Weights of a small transformer language model.
Training: 543M tokens, 4139 steps.
Each number is 500 + 40 x the weight over its row's rms, rounded and kept within 0 to 999. Layers, rows and columns count from 0. Numbers have three digits each. The size before them is the row's rms in percent of the matrix's.

# layer 2 MLP down, 384x1024, rms 0.0854, rows 0-108, columns 640-767
101:449513502537422500478555548451547498410614559523480451497585523438519508455465518546519495502548522478542534422545560545524516441437451499511526498460497442493493495514519491424498524476486546525505484487494451509525533448457531508521567525530571527526548496517530408496478512586540529556563457546513501489466489515487507507462517423490513496475546450496450474459488506448477527493408
101:531488526550507504515470438468450528553479498521499564507517464518489529465500540531516592436471462480452496527516439455460475571559530567531499413462551441449535486540531509484498500494521546518460497513525400515516456515559502493549536521525471511481501486526526543468470462402551431520503462498533484491497447585558559504509493531486513513469372531427535546520509455449475505397489
097:556510546506500467524525464490477462469444515484510514576483515465475500550500592482478426506554484533393528498506493431468444472540478468575505468459505449530503465407458507513523417460501469542513447527521540492554490511498481592529503489444497525482432572521470594485513453433511513495515464473488522536554462474516486515524490484495498525516539436483455452512463522470525478522530
097:522441465499523476485567529510552530504557522559555450521413412443478504475523534414510506529551517572437570471481544547510460618448536515490491501434488496473421541499455501549435514502496496561506518454466491444491453491532561524554529519501473491512530475561547543541435520490572495464511451528461554534428526501481562435483483523476535480535545472458554498467434527453470492471513
098:570500538531509542528501495526468499571472506512508485477480505421454498475509541489485559476556473480493498524472525500452466505441505481508492558515498490567536479510465550531453533471497496493547530501505569459439512496502556498512505470459534377501499440509528461505555502507540526475558574515513549513534509484428560509601528558529580538464504501497477369492517480478543506559497
097:451562473493512555492529530536484536497493463474532489472516579462547545476500552497454480537533482568484527493532536480479486558494482552371543583475489434524495527522520486485475465554451449531462534525530529543486466536592563513450517461521501410559440414568434482503581485530461473510547515484589555508537522483520532479572478535440467498519507500452479526505505499491513421493501
106:526548493492523454516464493548498465529522467586517521502544469473548466571589523423505565512481534520382552489420550528525470555543510574477538534447477522521477461452454469600480480538457444428511522426483509533538428561430454604524508446480408452454479566489496481512506505475476477496378527462546489494510457461385584452528543544507457481504498462550518520556501519542484432448478
094:518474468502562467510589515474442431505510476485506516554533512495462455514497493451498471545544466626512501586568480451506521430426489404529449430565547473513562548477436453512487537548488478462455566491503587501510460534474508451543449514443458500549498463505515484455542560493515512504501517479502536464484500496487600536524518519536469497504512519498458503467517491506532532491537
096:489489522531491569476464529535496517451485555525488476494502457452517593525523524504469555563521464459454508516562633567404593592463453497484491471506567555429506486542488479443459446511448509506520485479515479501409454459487485491440455476441496572529469509479533474514519410468498534528479504494527528501501528483464467510499440519497523472523448530546510463475450463497434500486538
101:493564470518473530534562515469465505464525469475488572491558522504554556489477487488539462523418444450484572488441558548549499467444470462535543447501564495473524501514438462454515483517405528454500500524511516499531512499452569511564491499530537432543472540496481460516490512618473570464529475446437575539543493449511526508446372459500494500452479498512466460475467527513565474506486
098:432522502524554458522445485464465551572471458487507526537409421498522487515524567506522491467510433531514563421472458517532513482487560460524540518477434478524469548469535513455496520503515539527378493478396477439554594488436532532583481499475540463521543513515491518453503504447385474458537479535442563554476470544553487472532470485454524456487483519560498536556561514439504403501492
094:494442538498477494379506523502498459481504476483512467474461562526553546490537463482530449485469536492470516559454584449587540518492512565537523477514440470482496531559474502516497531517499470481506441511483466560514467494540554462495559493446498484485473486494502559467489543427480513513493521489552521506492491524560523608528505461473510505558526551575537433541492507497506493436577
097:558546529575522476545470610478491475510526558462476597570509503622488467438497464487515508513574432525423473518540458494461497509509509507536440468472516550474462479509513450500539478538508542521500468465499474540492478526533542413535548468485505474458549480527486545515565505492517419498434540515489467500433541525461484417480510483521490474542489507467518530452599472519483464478535
096:454431520487524511462559469458486484509461388504570454502495458493477515484554465494447550512504492512511493530470502547497457434476464518489467432522527453523446521475496525498528515593456475544487524547531486527481501496538473485544472461463553502484514533469486491502449391523474479503476526518458501468565467454504492456441529543482451513551519535471572529582453462564575540470545
098:553549536475510486461472547448450430429497520434531458488570551544530443551444476518465386492464511485518529593566529534462465517478469547495534517556480485420435483626446497432524501541448492503506458495480489572504477520555596461478456468461489467528450425491412463449504470492585547528515505550491495511561553515429507488428500494545466433481505469517504565516518512489528496499492
098:538475487450497479481460464542519427443458418467584531552516504426521549500468485472490393491545451508477459460544467493594510479554498503409524488486425459513404552558536474552489553539499572511498462419485562518514479533498509526504413502525463415567491527500502450503548482502542534505456497474492523500523527477505474488410480500524500483504556546500476496491517561518539495587489
103:471515653445523553473539438451531505469471562446503548535479584503473529496455432482494507469451591531487457546510600516492525475561531454461498485470508504453565488474500479507534551562500509474458482491479438520504481549531581492497460511506575457451522495465443514482478528486537502482422472490494513476474578483536548525484515491482516473502460488464544532447530540520471496500554
096:521505530454543505542531476455431482497530523457495556556511483477543486509485453492443547448502553485510428438502499570487543454602472474519471497455483454513523511502540460461486490538489476543547493490565540502515590421507517417500533538541506486517447433491531563412521468466467552448525487478507562529515561471480432507498511566492506551423544562445547516494527474545461558434463
101:589527406584413441424465492473457505508475518531466549446507554479519538456531497505437460433485503427511511491443499464565485515509494554522518410502527524487487505498517507472547537481493382487473491520503544541485573576569477496525499459439501409516510515592537516487546453443438509553408516516461471551457475494532548422507491491544487406521524498418485478509422505520540538528470
104:502529517467523464493429460525525538452506517445577481512399501473475523522526442579500480567512487469507477567518488531437540491483510457530468500492519487522527466439497462495491484526462502567503591440424478457510507548480558525541510566483548546508503538520545593448547527492537558606525548503411552510482507556439561483493523494532480547494549524433530453484476521515453507510481
095:498529516545448517431397507540596463520490549496425555494512452464450477512500458550563470480522439515509417391499553558486490557582520523547512455557524479449558458445476571534485489528514478502436486514520572481524472443562464498437531523510539441412434525447496475523522512477517515489523515489455534561586498498548503469510573505473467442439455440457447490499553497475471541488520
097:485547543478536507498557581507462501487524445496440436532531443430482498499509399547509485532534525496426523441515504513485500507458445581565534577424457518501511479519506502559473525509468460516488513515542526529579476589465481484526551454431556563530434527501474419509435468464505506524441532552500542493507402495526446500497508507522567470541556486473431475546478530534584506544462
099:457506494505512529472483498506487476503499489458543546407431449535456501548561484449551520517497493507444506526479500480521491464533539523442541494519489459468520462451527540483511507524500517483459513492502556397554422523499564426547526470500538534519547482504508478528539460535520580565534543438493542451539477459503495442523507529522460480539503513480497525394527454482505446523496
101:484567494544484506498507501514526521582481502550475424504483534545491504412509537431512517478546536569527454543543570439472495603446528484459526532487486530511510441470506519555499524545528475484460474527481454456523508548485495540495489483526509474486468474490493551580487502484472489404445474512466507476457552501510463509433557375502529508523492466470497467475507502512499481487511
098:540521547461470553515449520464528521422469350450563538496506495465515495481486558500514451511520490412487454475519398553514538400543577494551554447397559487475543504538507484443564480440504477491465560530468472549569515453480464499544501494466538500501518491480526485505459486489400507561481567529473475494484425567483522463535487479545455509463439526515452466528568496446526530538516
102:513544477488479485583519490483486467498546568522521420509494490550476523559501541446492501463555527563481520498490426522508484491446527483515499466492573476534567495473574493530515477546565375441509484516486502474532464562474534521504520520549502499509526475452489532510429483574548511472573545476438499517519460478544492469495528551546492561517410531535604513508529438460504540518516
101:550478477519493574471425456610568498405491558454471453515520519429525462471504479561443491479513447582523441438522448437540516376544526431524470493504544435467551517449478519379462567548531509504492484535473545474565485482514581457511578490501528506459494543431466536502491479533473468476563490452521469486596460490505450504510506569415401426508457532484594545494521448444546458460456
097:520521438524503481509467483515487509485470484499537499540455561518493466475476439553466442506507555562513543494491480456557482497425512413490554471482550556576507519469506530555478482552492496421523507474481494471453459533548375472474467521541483481500462485507528510498471522491537543523442542523499528514513525498496463409543491448505432511560529496503469543458511543538567542511500
102:525509495565491477524471478531480571567513513499529548508528483546528518466460523505494526531459443508468490488501566470456497380506469509488504483484484522437529478421494547460553496570476550568508507420483497476545546489447488461512532519421545473475555543507439540479554514485484544489489529480421486441446520523529501519486560436498538520530435504508420501474446529475512526471523
096:490518514482498469527591540511428477444509528510434536478449445469557436500481462551479496550496452493487454517564491549566452460541490486500494465596472532532472569427480522490474440490464499444501490465519509415492523549543482481436489485443510573478538526497546538522554530498451485589551415545505416576483481440479452586553474513434504463419482483501537518531480444562565493523491
105:459489503525401504507463395439454498568503469600491512483399396500463465466495494578556524501480540490545469380470507474549487446475479507457490481542450537579518513569520417474550495426509493463507510594522520484485515467496445470497524498454533558496517492540535484477533532490526523491513529486532528469591473498503477416520516503497467467513468531511511479527585499517544534498535
098:514556539526523493539461560534592480438485494470467572488470481478530553558485474529560434501479557508534443444519499521511495512467504491488568461464546488528488522518540480504492540475542457535480485410514502507495519476463463479489523512505615531522532530493498544522483519474572524537519548482485533483502501532566407501570514513558575535519406495525464493469454506525479488476577
100:470523551591467486456553496514410500509485399492486508480509490476527451466534477497510452525538466497502476493536557441422553493551505493455525473495410493433504556461459505485526464518577531492488518499473506474517447552512535425449545457474453462500563461475441424458476491525567492450448575530523499448507539552525483507499559549458479492529512517546492546485520522558475475521427
103:508510548536530458477497480462440522504456559496526517523533505462547445506535550477463474571467518470500477465546489451547503524545493493609538541487458513493426455525548453607496486460572492527503542510483541557551521551497511499470471495498540530494520522544479547519451541463433527529506476538527454587567559564501580506386511457401518482537534566562507435513458492432513501485481
101:485540481553540551480420487602543475581520514468540502450544431518443521487496539444552477494525495453468432515530448495539507484477488496502489504563496493478455519497441443506548408528542467534521464484478513510498510496484475513398580533445487524485459510464514479527511526452482497548481443474480519487493436547518535536519556471470517478550525477430461538506512486497513575491562
105:415469581515462506560526520496515529471488558528470533503499555469458471494451551537440479453470495462471521532476509489508536521489447565426468524507515583457524585487533517489522507476492480523528523464456429595414454476508420464480462471500455466436478448458487554455457449519497460546436526539484554482477477535556450523478512441512511452459523515490480433434516465489450420529494
108:584531590481499521533432510522564518481474529447513526524466466466470548514555511498583539506538503493490462527442517543505454514509525498614495535553571478559460489507422419574416447512465425527551497513460550452537526511494543560506499571518491473488481565465502474460543536389498525554471438463537468462534461555519570449545478501462449500556485517552553481521566486521558476467511
101:513556488476496525543463506461498492500572451525465523419514510524456447535534548572463480488508519453492534421486478518510522384531460565534495493530581452553555472505549492465526467504447511494509493520503505587440493563494469449497531536538469562493564493540528481570523475475508469475476538514462485486472510483463556497511493491439565588539464560557516526467460468437521505544514
102:481462479517526545500482430524407474472479522508488448500561433434478485531512505531477434491489444526587464540447503561501466465503376477480559492476470480429476487491460498516569492461510507480438515522615546569508477426550504551473511520456517499419484500457529466554588473409495535470507466559427500571470485545459436525580484503519493566468560483485493507496534522435456505577455
096:477525443505528446550503523484459467479497477527507572558503529491530428465517536457471503527472463435398492477477486444483509583511564520522467524518462501503486518468534497555464446477587537495571502467545491514493497571545451517546503523529507517492444476492448485468517532534472483498501494519424548480546522510438469563512498532500523477542490417532465458473557420533513495466573
104:519511495471523479513470492522519497492492525451547573428548470494458517542504424520500536536471460482475516483471562435516470486547456585510526466585426465543497470480547526542467536497561572534476477495542490446521502502541489560496528435564440441542480485520492464496501460495485527448540480592451531575499537503450490470440534524542478453502596463544525532578543560506482430444440
102:496516486528500521534515571488475518510518437474485551505447495494502510494450568491441428531549504529443469530564538454471522488536520456437545613533425446484449502543627472473475557530518509459556529451460538477441538483546504517516497470472494546504465514573515486480462454488526423510477575614449461486486520539553475478489499501569542415509479528473531493486535457486489583475475
098:492503516454472463505561474500463497555477551449512509459497449494491490574486465511509558462443428498475520569529509532584481457461496495499464464472497560566498558490521454476511515510574526528537498522495480481484434478468489525507520555527540554547565524559484481511523553473500522519521461444587483437525547482494451508466477502498467483585494592474489527535562511528473466387466
098:619437518567488521478583532517491513534541521538485544506472600496500514496565504462490471483470564464625495434546513497504518537511503507478573509526502505467575456549463471454527535495502497512455553489536487497536491476496522530602538529523539419507528465465467514533495449576519532528496520455514490458435488560594505538515545537509548481492540464599554510535501543517553495482503
099:504518525476506564550443452471533489511502489508499418525559499454496541541396439445504479514483519493545419489558447531464530503465428522606476498511566477567489499493504555505483439454516577504484552493527507431456469528462503461520448516521468477495491447511507476474495654537439474492455496465528452563487512466542551416544538484481445540509517515579560462536473559564475585466494
099:439463572457384396618596509486496463512443471587561517502454517473530515459554574513500514512516443530495487560501443560545524516541488486492566479484498458512562465587534474476562466533434490524550469470504425474547512430455552512557544493500448571463503484513428459537511543493495450516469553558503509483517437504494500454477480505500465476483485454504429478479503588532546503465531
097:504510492468482473464514495552472452485513533506472476471536508505548471492546499531499483449480524453500466500528540543519558517500511491514507522526514415528608481494538485471575497484499525479531510511552488493496474484533506464461522457428490586488520530546472478518514490529437487457497411518459492530509548483440540509524511443494493527473533528443483519425477491415494491518496
102:466474468580510480471519475534527566511480503511506514470478507507476530512535534477538527515521429495499564503424500417532506553517565523517466484513493536531497538432474541617482493443535518494524502524516581441478500535529445573479442549596503466537539562529528461485405567520543536483488410425506524497504469542482473431504500461582507541480496521491578483559484518533512465470499
097:603479546494542513517469503522496510558513491475518431522450413492460492457477528429565510596473494548500456469487521502511587534503510556569476503426477407509545465499521485517455497565534477555418532550421513503484468495493433498498543494494437547570532493510480503447486507495542522528521492513508546463498547501505473444473557511504567436538539419500528550533536541470525559387486
094:493573577515521517464460563504479527531513530456466473492524473512445514501478445507537484554500483605547470450403515552424543536432465492508486512522482460543553485540524485471514476516503465511510535464515470557484450463579437478476564423512558397497545460446509556473474526473476508550399537453538525456489481523480502476512491501566508517461528521464516497406520474456448459542388
102:533499465520441524506506425480507496421486454473543517463489421467513453599418528513580466541534530547435452530519470543444456519587533432580523490460460527493504518472472486547524555595617509533468542529520496525585502466499528430441526538481454429481453578499422472452442516527535510487497489460549563487493516480483557490485481526560538451535476521486534475499532528545528491487567
104:546462449437464552560518455497511474484462521488486485460472515452517460522502513478498443522572527506485490501442475486530448443509531500506543480464482447572452461500485478487543448572511456441489369500512542540483422534482500431553532508517509478514477539532547470465485403480558501472548517468485512446528525439475540513504529580535457497513478518448484525486430533535527526420472
103:543479517506513578548497489530529465472545530526504503477508490538532471461513466509502503536500455475483494607520490472493502479489448444433417496436473498529493511607482408498533457460452417446558546497446538576510484406525540544521474534534507522484453466502533525465505516450428430520466408433529526422441565451405490462501438462452486525511503532494532522542492501497542488523539
100:474563548478486536445467447567489512500504448505485489544529436458514485490449564503531483521506514463491418502468505552433478438542492508570537498456505449464569477522443484470498459525461489499504421548505512501489500468454517441531573503490542462497513497458477478492499526551470489499465518500466530474509519484494460482504505535536505494503477516514513498581487467567505591456470
102:500424529470471501545561539502485499498465446467487457461434447528481604506550521475505444611505592526503546515518472527445493485565491519532540502526462470496462459494532468528480510498458591544468545533460472504514427436510433395539497400491560483418527483576484422559535505480487418487520504580485499517485560497511544530506458510514413479488485499504483461479504524443537446530466
097:530501476508431499585490509530501576460542483494474445430419569468533538460491552510423447520457522483546555572473574513521547586489492495507475490527494512457472497579500571497517524500528518461501430529556515521488420525540525439461454444483459474562434567541506515494464489534507483507484515513510450532507538466471447538471528494488534388486495552463489435558469611455454540526516
097:489494481418557569460511441495532541510498556530468501490536424532485476532587477485605551497467480567419443448466488444517500546531521531480507481559452526553506479571552485514423471477459501459540478550524530514459448572499518489498522503395460427510488473436492491492470466442527537576521491480519516498505495516497481524478518463463477524462493522463472555489490514509513489551499
098:482438474506504523524484506509464515469505566469425596387507488602515528458526465525439450440509537525488495454494484580546500541484462453493458538519465529484450440489438493509536489505448507454459463544492511501570543517502465579496521480522502559478519471528461497470546408538477469495487438508511417511507484556516559512545481510463542480521351465495442513480442528456575448498535
100:496469443551480466461522525568490498527485535527493519488514545482584474487514456529533516459564517566500438500539530525508524505487476503513524549481534521442509521525473518470549539526427529510557445522511485488434482476534449496576524544503446531507537508433553499445551463478487502535600509357465490518527409475484466472481529560441507568523534517544479440411471514536496551486550
100:495471482537543385496581475403491494524544478493491462547466530470536485544467509508509511409560491452528514391467518570469604512441521504514549518544461513511449508583546483529533465477531446558483539468486498463529430476509538572454532489460515458505529547561525534499572516446464489522500512495526479499539468502486483466525515506460477485462450538471468486594472491443485517498553
095:556460605549419487514497411484496479498497542562443540473531449562505516451574512561531546500489469470467457523409507489512470459617442521549471497520476546475484441527479497433575464479463538411535441535525483462477477521409473425530441507523498547475462524500476441479451479555475507457540508476509483486504508470468516484558457510467459562545442564504503474490481519521535425495529
106:524415438518475542510505566531466532518558480494500487524516552482516478512573478506536493485473506490487520481548544513440429525434563467479458442469512523536497472511507513485545432527536485463472488504456510546505459463538556573557581448553467484478519437491519489543524514500511473503519551485541473504503559504524496448500518423537468523538565515484486500482474505486503461529468
102:544505505466452497463542530545510516524489488493446525478544542513422508503482658533509472477513540445544440499454505452475482534502565479512510532495475578517432432551538491549515574453495499580485516503522541503607545536499506536548551462448465518469502564477574494545539513447462557480504532480525501535545582515557493474537541518458486476483495549578533394488536526493504460511524
097:525426480551494538502555554499508524513524510594511487490482574558469455450534477490446457483554553411487473503620570511457597566518464434497506530466555520503559502516509484498563551473497476558465503500412495546505552491487481524556461460521489498493468536497490521490446480496484505528454472523513450506404506458476538493455467461475530490538443482527515512482482542499489498439397
099:500502451489550553534600561495475478452459477555544537488466533536463486595541553503517544507527504497448495465484520491500580456477559573441568479486417502535532479515474483492535510516547475404525510557461557522513497552550435478513538432514553503503559540537572484498458466598508590460433500517520476495543541512518538482431516463484483465499486429489433519505480504528605490497554
099:522552502533518503532509525522473534512466530509448554522474563516495520471410502586408478534548495510546533425492560452476542450470485479498470538495463530466522507515491535465429522527482525439533466504529524487512583506505492434440454483464476490532534468526519514462480538565540498539576482467497486515534520511521538539432546536494496426524484502527527466474522591483475489484524
105:468523497528565442535474489467467479460526571470506463491498499525508485507492542519439518507512510560505508462492470522537477549519548600587523457450465538520487551493465502497513605454490376479507486469514511490526526507508542585477494553469556431526489564568478489446434524448470545495513460502462441527578455555509426505463487463508458447478502510580489440613493550500506448520485
098:541578517481468487510566540479524579489474489544515455516438583425489477532543534454509491460528515518425525523442513530498456421501522559430538488454508480444546541536557498543487470527532536493490453399551521478566406497526477428524465451464421485490490464476497523539503503497498507547509486511484494470529559465517527496452473449540556527516553516533533501522538479477466475469498
101:551519518453420535533478517497521496460444479482524523568510508498534461452506534434479473613560403507537395486498495558535546464493484480533538427454470498470488467464495474495548502456460544522481515456497543508515498502479551483441547522463520468516464528461511472451483476475527533504455506465473527504534503457526502555542473460508488580432516516477515579453479517552557536393543
101:470486516493477525554500528517516522469412518448472503513491512493482487548477488459451547509410497495458555467549464522496499537502563484520396501470489528481503495541527455561526523510534481523483492390427590512471484474454537442399502537480505563497470471504465469518609458460473502473490404507556501436539469526476456523490582477420475439460454525517416536480508437478519517508486
101:466476513431548522501560504458517493506468480485543486451543539466553505538538518481454478506557540480536406488516571491491482567448428498552476503496536497574517529566476558468478551526532493546493518578489471521488464455524443436523477525447558547483492563483502481501502534553435549516507508461521452457537599542590423478485407424457472508518511454492464500506511521486569524477501
099:543470458468499436524518473463482458439558537484397526421521461561501458448472503445444527487498420511517539480482505508616544459527414551574436470518447446507498470508563524501470517464506473529455487495534552444473487490500448517556479459559501510482439528502435457507580510458563446442467574511474543498424528536466529481536453555557543549441565456489528515521448408426454508489507
097:509455511478519523526502482523521483564476498483483485452499417531522541460440455454429470476604522446518464493507521498504489454610513532521431509547495478487513461445560494535403478526480495480557555512394518494487536541483482514436525540556480484510487453429456523534474515492521495507483553485521545464480500511484469530497423554447447497517491458547539441544461449501488491504459
104:425470518494473447441566504525520532474600509530418457496579542558577495463524513524494475520515501501553575527518578544499507485471550544508565518498482554466493434516468522470523491460487437445539377501532552469402544503541484555533516479547524546499533499513500536514532511465504511481465522432480358484520527467448491519477477520502532536536555509436521490528494447535527506573426
101:567516434541473420504472560488479540552459525492488449541559473457507591503451479514443590472540487497493590536460529388532498547501476497480530535584444530532430540507493580481483512429427498449565472488467498448447460480490462526490572510578483507515499508500458510513574528405518522497485513524575472517506553493537461474431432500534401471526470592516392498456523489559516537507516
095:472491462500591498470482499488522518490470568417532490474525496506504514482537504481440493447447457525473426437500494477499503493465563490477486485508526494498517488482515469432446512440493432534523521470527516476449499480459589432512451464478497455638466485478467497501553540552547474479520466447504477501516510486529474507569534468462422490596503490551472541552528505514489472451447
101:416485461520547477448491520523405497492524558413579507516455572569543503471521515466528569466531403485521513517487422486563498422522500513467519517489474473424421471572516487504472478525564424527452449523539469518549542482526531564497561494548480516543499526507517532580529428397503499514410534425472460441501507527454485514485501497477512468484445499526559546579463516522466466528441
099:450572533498499498473493517495485493475536574492466473462539530541468475436488508513456395556542471409502538505446496461493480466527487486471521502508452546476489493505480541507509465496539452542598473540481481433505521507551469539491582540509474380456469516527477457470545499506540432506447591545545516443469509447522476511457447523430526508508515522542583497507560586411563511548457
098:498502559541499537440518439487428491463518528501461474529504475385465459553488464484430490427416514459453530530508505464514467512489395548518537418447484463517465488547438519509449520457512482384535443442494518586538461516519493515572502471525519538502464501508495476551539454511446443498465549518487473581455493573487516515483439488524516547529398521550519546515503455501561521532501
101:459506570466490460467461431532467506482548581527482557473505547502467469438499473507495538495464491456501516488547490534545577480508484522556522421537528527496483426489544483468518478488503597513479526496541631467476491500508510477466499450515464542440510551520463418459530455453551517504449475518371594532480480631517474537482602517470479433514520538511550434503460566496491484560561
097:505500453517456499535466479532497563550446487494595517506499536477507491498594520488491415539527495519512438517527491483536525431441478491437516505520450489480536517470495463504510486491570528510500497449491520465473498523473529509435494510503513529481505469550458545467494439519499543521461417523578490550537487564515475477537551493465473489536512441555511502518492512494442445520548
098:467538493517477501504513510530558540507549482518476503429532464450478467464468507592508542484480519508453484484488518493464541507468459480467521497564462488525498493496473498480544501465453547492503416516481535537510460433489459576566503536481501519466517499484406506477535465368524561495451435540473449525574522537509459548454504503499569524572389429509476498427532493476517482505481
103:521509537539488516556436499472567474501570496455500464502462455490572539504508501469479478563370538561488519468556512488486465485479492463505541504480482469456456500495532446562526523453481531528417496420482510566491476454536544497503455497516557499440519423529457495549524493482497507486522562459502473479507539505461550486503461448528504441511584490538523533461492488544402541495478
101:521577587492493494585472524550517502452486474457437542485428515501490467461525478450511458503533524496474517555546458498479530444402473511540505470538474502547539507461488470419572520519488521550521505447503486511558497533467491549567478515528481479517499474472470455486499475392457465511463525419526539550498482511536490540535524441517516526507522441495531550511606517413563382568475
095:554527475541549531472528450525577478483544532461545428554515478485590483498476473488513458480497492471529457562547458539513533506438529515498442487524473479507510504535538479561499489539515462480491461510432540494479492466478439507527498487534464424498517480528554464481465466413467505558418458514517478547508555451523492433393539536453490523529531429476524518506486423468465455502531
099:504462521471532529539548505456456482484536481553535547552481495504489463557503506504517465509513467506490543484487481490490505534495541429487477543481475561464456503501462515497533481448557523508469475510540532432566488457458458542469433492574451496501546498432528546473494537478582548455534514462535544444541526508474531502483479478550528466487502492452620506452576566539553519472465
104:579510528546513519442534415519582455600496511505486476481484577434520495527522482529457464572532472485456452501546481507494488498491483523378447494577526490529453521509470503525456521525473489444566515421497471492475533558520499475531474464455425467480507527556529437421515476557440480490533433489504522486509563597570505491506456495506497484471487484477481585499552452500536467534564
101:481548507498518465445479507473551474532495510460442521483484531538543519421399588523425563557576445464532504544527522512526499494485518534532478492524522503502499478483447538487545533420471583442534488426508501569475451499500493456557447426476504509445511461466457513498484449563423481367515545533449457406472493519510552529500531479518523467533502481505481499496475515557539401531431
123:522499536482520455448511505532470503494551493520507446503560504522531551450500519518490519553516624518470514461511496405472520487460515523481508472539499556490521641492456555481469573508473560582549441460516559538461505553491423434497466515537494498505511507547510474667525493526417469470537492467430405523424518500507595517480453522486551446512496477533462460513501489542534527504425
100:520523564445501554495462495515543522511540552509483507569481466475511532594486513469489534512489530523550536535443489466461545595454505466557508494561479505489503501505509492457478549539426503425479453528542459566505465505567571511492493554528489489455492523486535521519478599552441476460460465514425578514574558514483414464484459479470458529540495465463449564521486534465464572489526
097:615546528413464475565557496489445519488455524548473547550471562544505527516558491477563497491539496485564519510484515520529516442397514504530479393497558503477446476498548417430595481474389542527508534505508512454471485508480530449513523492529455541481522487567499580482406520556475536445518513506507496557459533577460558522474455530418475512469485562516539539532550508524540576578517
098:531443459501541505512488561493569488464485460566461500463559497578545516533458504483489518469592525495405505526458542497533492465496459543460509478542488548473498485558525580509378496535511525482534462416532559482483512435493444471521528498594473489520540562481550386503526488532523414490429517487516470509517484442544532485548509501549514527533491517453490527522489436490491554558459
097:451499458538507538522470550491524525470507425518561497580489508463455484552512572490540487515546538468518504527409483507412446468531518486379392458461480519567511467504527439475467506490498493493491507564501457514514418488499488500504445498531550522509435545490480483468422530332523426506554467497524513491552453482460540483551592507518502533427476504494578495559511467504532448477572
097:517545539474526484431479462594495532513466493488559433499462412466458547549517508534492456493492442454515462533541539491479509568387499486498524484496538522624556475508470508522462488518508531483440482527556470544473498532539460545503518522485593512547508437470541500490503465439466521441518491482537479433622467498473521471477509446500525580545526519519509405445485531436472488448485
104:478462525521442496425485479435482434441532475473493440498494518550461427449531543465493526561534555478450511472498481486538425523499550483513545510522440479509481504553534538521510509551451502558431439442496494504563507457528544541557577492421502538555505490563499531482560504519534497457470528500455557529461543565537457525504535566497505504527578490538577419475465473537460457536467
103:484539487455558552498582430472543517460545562504500516500390490505563499519446418495499475618483502524532476500533500434493431490514524463539486487487523485620476477511421512569494510493516433414520470485513504487445449535565515561462535471538511499466482466521524572595447520491458553577531513451473484527447572517453526533449479507502578440472512514481442562462489480538486502543471
102:529536530558536506519420511498484461458470493540535480532517499512448447539448573517512531428477470497531487482489472566482504500563531445457478443505486416508497457515461529447440502501411548503416495417481508514457465504476522477538504493477521461470535536546420507547411520490467474472519503457439541630487459520495429442504544522541470554433488510501527530570469476532481486461493
098:422560520564448481606529430472497560508510514429486465408513577521555575465425451476535489545515506514556461454508495626472558478474494445509510556534519479532503527441484530489529518513501466490480572466433500547487470432542482479501489519420537516517459468516621483490488458483486469511439495529467437492443504469512468536485506434367469457491462503461464462502479489513441439435488
099:478481509474511497478513524453530522518470467501564555501455526593565539517552542458503537418504539535532508548462533405485503546476542538441494537501472540528495498532467416511484503522487527565488475553524511573522544452484440498502538519543516418512470542515556529502451433489460499496504464552456474473497501482498469521444471511491506405466477459490515501471530489519525527443487
100:486544557471493473477522534471481506474481524499496499577478485493553480451490481494481507492507461418577553484517539557543531389458512519460574538526508541597532512554487510494513551480447511444441395470457456534430533511478463453543469507478510455547547475547528483501529464505510611560537467528500562490481517457589520491528517463467526485522521585478466563501521499535549539507433
099:489535534488429482527560504488513514562526514492574453436521460510477524489541489417492499504430507455514519460441376506558485488481437564530523431494542534491504479506439453466482432529453531478451422514491441448562572481451512504500426537503531488517445480464548509482543540541391558508479506509476461610532482471537429565523541526469509576519492531532462540537529491480517534502477
099:428466502526455522547493529474492545526550519500527491515474507460432522477508508529517513445548533528479466455534546518448483453431539455460431502529535560492479527568585416478474479577532454551546455491501404524443515474505502539479436478463524450512501525552499543563483447539443547576523449532507530567508417462469520459481452520474507490487532449578512477508422461548581531530541
099:515563505517545531486469559486478466456452510505510491478495465490542430539445418524530534507490534523490447481543452591515424438562516499538525407521550439514567568481439455477497509501477474474509463487549529480533446594564472460516524456498493513527541459550510583457512483460516528459456477507481602528580518459520527538588467517469564518542516436499556553513535539512527540498504
101:458466520522535590420504445485507473544512572496472395544528497397484504549406447491524558483534539438472521511516519449534512534493508483472540540510520455534498536587506572515531481507495523445499502504490540558522546487512497504477513402481530473435510419358569498484465444456520515541536527422507500493514494506513444464540543580520544513504475520381565420529569535559543520584500
099:519550493489526520498494520527467533507538464517540513510448528535472547434485467507436521480498492455427593549491557584451464498486444513463601489505490516542547523519488495517517504499533491496570424390526532483546466558533498496578498492520504495499422514507465549474431639533496492477517510452474447522492565435610481501568513502439533527514503480443539550523516544546561500514566
108:519539549545486521498445544470456469536542504532500515561560537549465516547491521627506476477540532449527515468499547553474525501481557524530567525501550529534541561518543468445515498452475485543447523504503547509429564533504449446512468477550437482506519490482472498514462466512486537562476540490450462505525504534511508438540516599488520555572553520536578424438471561467503516543494
104:498449492526485443563536472522514584455438521484496474528504478519479445478501515496540498525503494558422465504471494477498491545447471501515520584542533518526465506486468427508523477526554464449493521526395498495482498523520492472486498482481514459567518512480484525479479535542494512577473506443499524519460518488492587531468525488590520472523478488537517399477526427511548505504497
098:519470550477573484450509515474429444465594485517496517484487455517474545521499568498568557478427531557513473546462479526477522480554570475544487450490461512544488515465496517519507516490490533485530501525548486474565465479451508477462479446507587465530510543500506496497511517477525528477614516550450536516583509528502471504489557459537498500519510444502495466508542471417431447495453
108:475548542431447483534502517538447527454467505525496472446460533553482462530514497541501485499444482510565541462546494555459443443485468504560538509469399522433455510513564516491514504428505486488472520548585511555391551480503503529534564507537574524491488505498436423528547529504490521488430497511478564453495452477479495507492532548478575468540516504471484533482552490448466491501465